Weights of a small transformer language model.
Size: width 160, MLP 640 GELU.
Architecture: learned positions, biases on query, key and value, tied embeddings.
Training: a variant of SOAP for these matrices, 4590 steps.
Each number is 128 + 32 x the weight over its row's rms, rounded and kept within 0 to 255. Layers, rows and columns count from 0. Numbers have three digits each. The size before them is the row's rms in percent of the matrix's.

# layer 4 MLP up, 640x160, rms 0.0663, rows 632-639, columns 0-159
091:088108057206153134149155097133065098203153153138091105176084134156139105169128136134161168057151164149128107107077125145120103106165138052153094112161134158152137103135096206155135110194153130095151156105093172155105142109111152147116125175145152118141067140085136100140115136146195123145142130129148135075087126164124144122087071127108162131132196145067093145104092127136111154120092101124137058140133117070193110099163147138116117060129176097195135100123099137133131129153086105
099:127089021179185149088086157155118070141163190121071138145118156123062170144070130092160146090119106088215133108174155166157102128123120092106151111141130143115145108171069116093132111192089106119063104080128145109128136106116121170097118134137105123097136130126153103120209041132119134132132107151116147080149114179158174158126122102123178173118118161167151135131119053104133147139167128137146147120139160121161115148151165130141169118123110118129131136187212097168126148087134127
108:159139182167151110164128147124166116139172136079130126178124086109144086152099139108143141110106165054136125135140117145161071154138116110127099098092071113119131151152114126152130079146133152099078114107124162128171195161060064086147049164098133103129108108149137119124197110090112182159119022102084112168121114087164167072158105117123169115131203122105192128154135139137155133092163145139100154121139084090113123092098120131143086144119157099151143039155124135086126182158159100
110:143195127090135079095173128123136131115156103080135148124105131157114130124145101134125171158134182113158124074061150145133127113099135147134110167128099093115102151094103055130133158157185146126171125108133082137154195092092153098112192060143053177054126069191115125105109123110189214140163124129154180083162113087160158110154164108164094131179080110169153097143110140113167136104164096133141118142070119125194129155151129140169091140125113105170114151120099055110145140142116138
101:145107124136113108184113134126157119148115141082175130183181117159129105101105096186163125097150051146099113121142163126144157060069170110132114070149148178108162134118129133108135109159118152114083126063173140092115112106101167159124114138088139126100106136177132088167148138119110143101088128127097100144097202129069145136120102109196118089096130154055104104140165103057185164198112148071094116100122137091162169128148124133201149111079141092206123102093113142143169153173141164
106:122185095133100151114173134118121072127145086153136095088125144105080141119140105074141128129094095132151171125158146055179143131076135122158062180126097168200083128156107147160078156104122150144169167108077155127153184129144068149093168116146137073068194129089119132098168144133111127092132159085093104089133169183190112123062124130162137153067205148107117105117147082149106143123141131106129100175167176147154121156108140131110168083151113124128062184138126108134140154111087085
109:185141157187140175098154068164113153173138124102137142117118143141163103116123091163156134161084103134165170135078175157163114124119133116154121186141108109159203178162163108061113110153139113120176133122099087112090149147133099053085129108178180137040133121087068139117148125155113122139110128101102134152100117123107121158159136127140144153121109109136140171187121117108155122192140111146145114136094131137141070189135189062112112105085084103079169087165105089133147024144155156
093:100132094167161158119125165144108135159135154144149154174087153133088158099088101168167098126108145159118146160136102191123052096177107164137102137162109145163152061077122128113080103188181120101202124117099136129158097145172130109180130116146102091138168131169122135189104149113127108094128129135099083121204153152121132123109081103112110132064166148133100057173107088135125114139121168107127110173159087122092103133113123085188207131133200096156116131195107191124180124150165134
# layer 4 MLP down (transposed), 640x160, rms 0.0664, rows 632-639, columns 0-159
091:117123154124157110128075136072171183096140141065140162127136059072120091120132112137129172132136122126094085120121127145156154145098145183069151169135158160158115176115119058088171095070075095143103129103112060204167188191117115171081154146119085107155109113175127144100165110109133169127134160087160128162170128094121110077177201105129112128123092137148093094131121137058157075090105158098098172121115113139156136121125102101126154132094095094179122090102123095125163132074153087
096:153175102097139145131093175181149083137156217175060088101204151129105090143113144128098104129126200170194149148097175099120124090125094106160128094149125156155118132097115104111130125157112072155153142078125169108138098109129102182084112121099124158113156169142171172081150129077106140153192145147145121167106120143106124100174095119117110162108121145162139143134155186162194103128107080100156113092133111141126164162145148184183124206083102117109152183125192114126099144114166087
108:136146116125189138112063148070162110169077174120119113154139139167132173154133117179157102184066162121160090107105127095127135133157130128096117147143155099163149164119106161133067151128099175154086140149121148173125164141131149131090091091136118109168131137129177105103098104202133108098142110090131102111103094136100199156076081086125132153123143159112098161101119159143119101162070141206130213151117080141083106168073185108131128188192139141140134147111087106089060140088168168
108:108106071088091119135095083141094098152113103134073110144133132112112179103111133138111122121182109124110153096193132103017131151086062084219146131177100099120109076135132090089144145167149144144101132102183197153129151147141097123122072189141149101101160170107170122113071084129097120086178152121144136135092053143171138134164126150120115064135133144141164105147097144119176110098128132108091087156111112078091072091163126101137134146135089150157188127096166151130166115141129168
102:125092182103178117091109124091149095134141077092155141068139100092186091152149117136095064128108135114074146121131121132181153086171121141164104098200094116112143151137198131203047115186195162116128120100067076137110128123131158164101138106101109117098130092115093155110136143156151135156137130150106088166146131117108157170116081055132134144185195118161213173166094157137128122125124099148088172108106134124140120138131126127165150169172124074085129152117191148152138094138135167
105:126156131081148103115114113093166111146133076116111097130154124164150143193099096217118091131133118122125138095093114088094093163075117112186154048125162117088124095091143165165120169114126152150066197072172139120148158118108160121095086122120109073113069071082144075151140123087167104132168169104088168122156129069074166126180090078101138169135169122103136144148162151138158108170091168128163149127109130120148147120100117156119164160162101134107190155156144129092114155177188170
103:119143128109148155120127135076165116094149163110145156122167126153067100159089180114112138130155178160152119070125086089134144089086140114114127170163104185122103137129072151139115143077102034077143101042133100099136095118180098124114151143095112154177122173154123158084084144139120151082189095156135119122149159151160123083152097095139091065153176134099147130084093124113058144116109219148136156133192131130137112110090105138119114166103122123164163130154168176113139161200150178
099:086123136068146194121133149165120144185082132111117107112125114149138093131148166141153127111081066168112075146092135105087153168119104134090181117174147098115192167125149136165172078091065109169127101086152149200197062117132089116089121127107143154119122087169174164094099151155168164063101202100180116128152101147111156177115125074099105157103119159131124138166100137117135138206099086167126123115117093105131101152135135194109084124161117172157113124098158102136143109089135172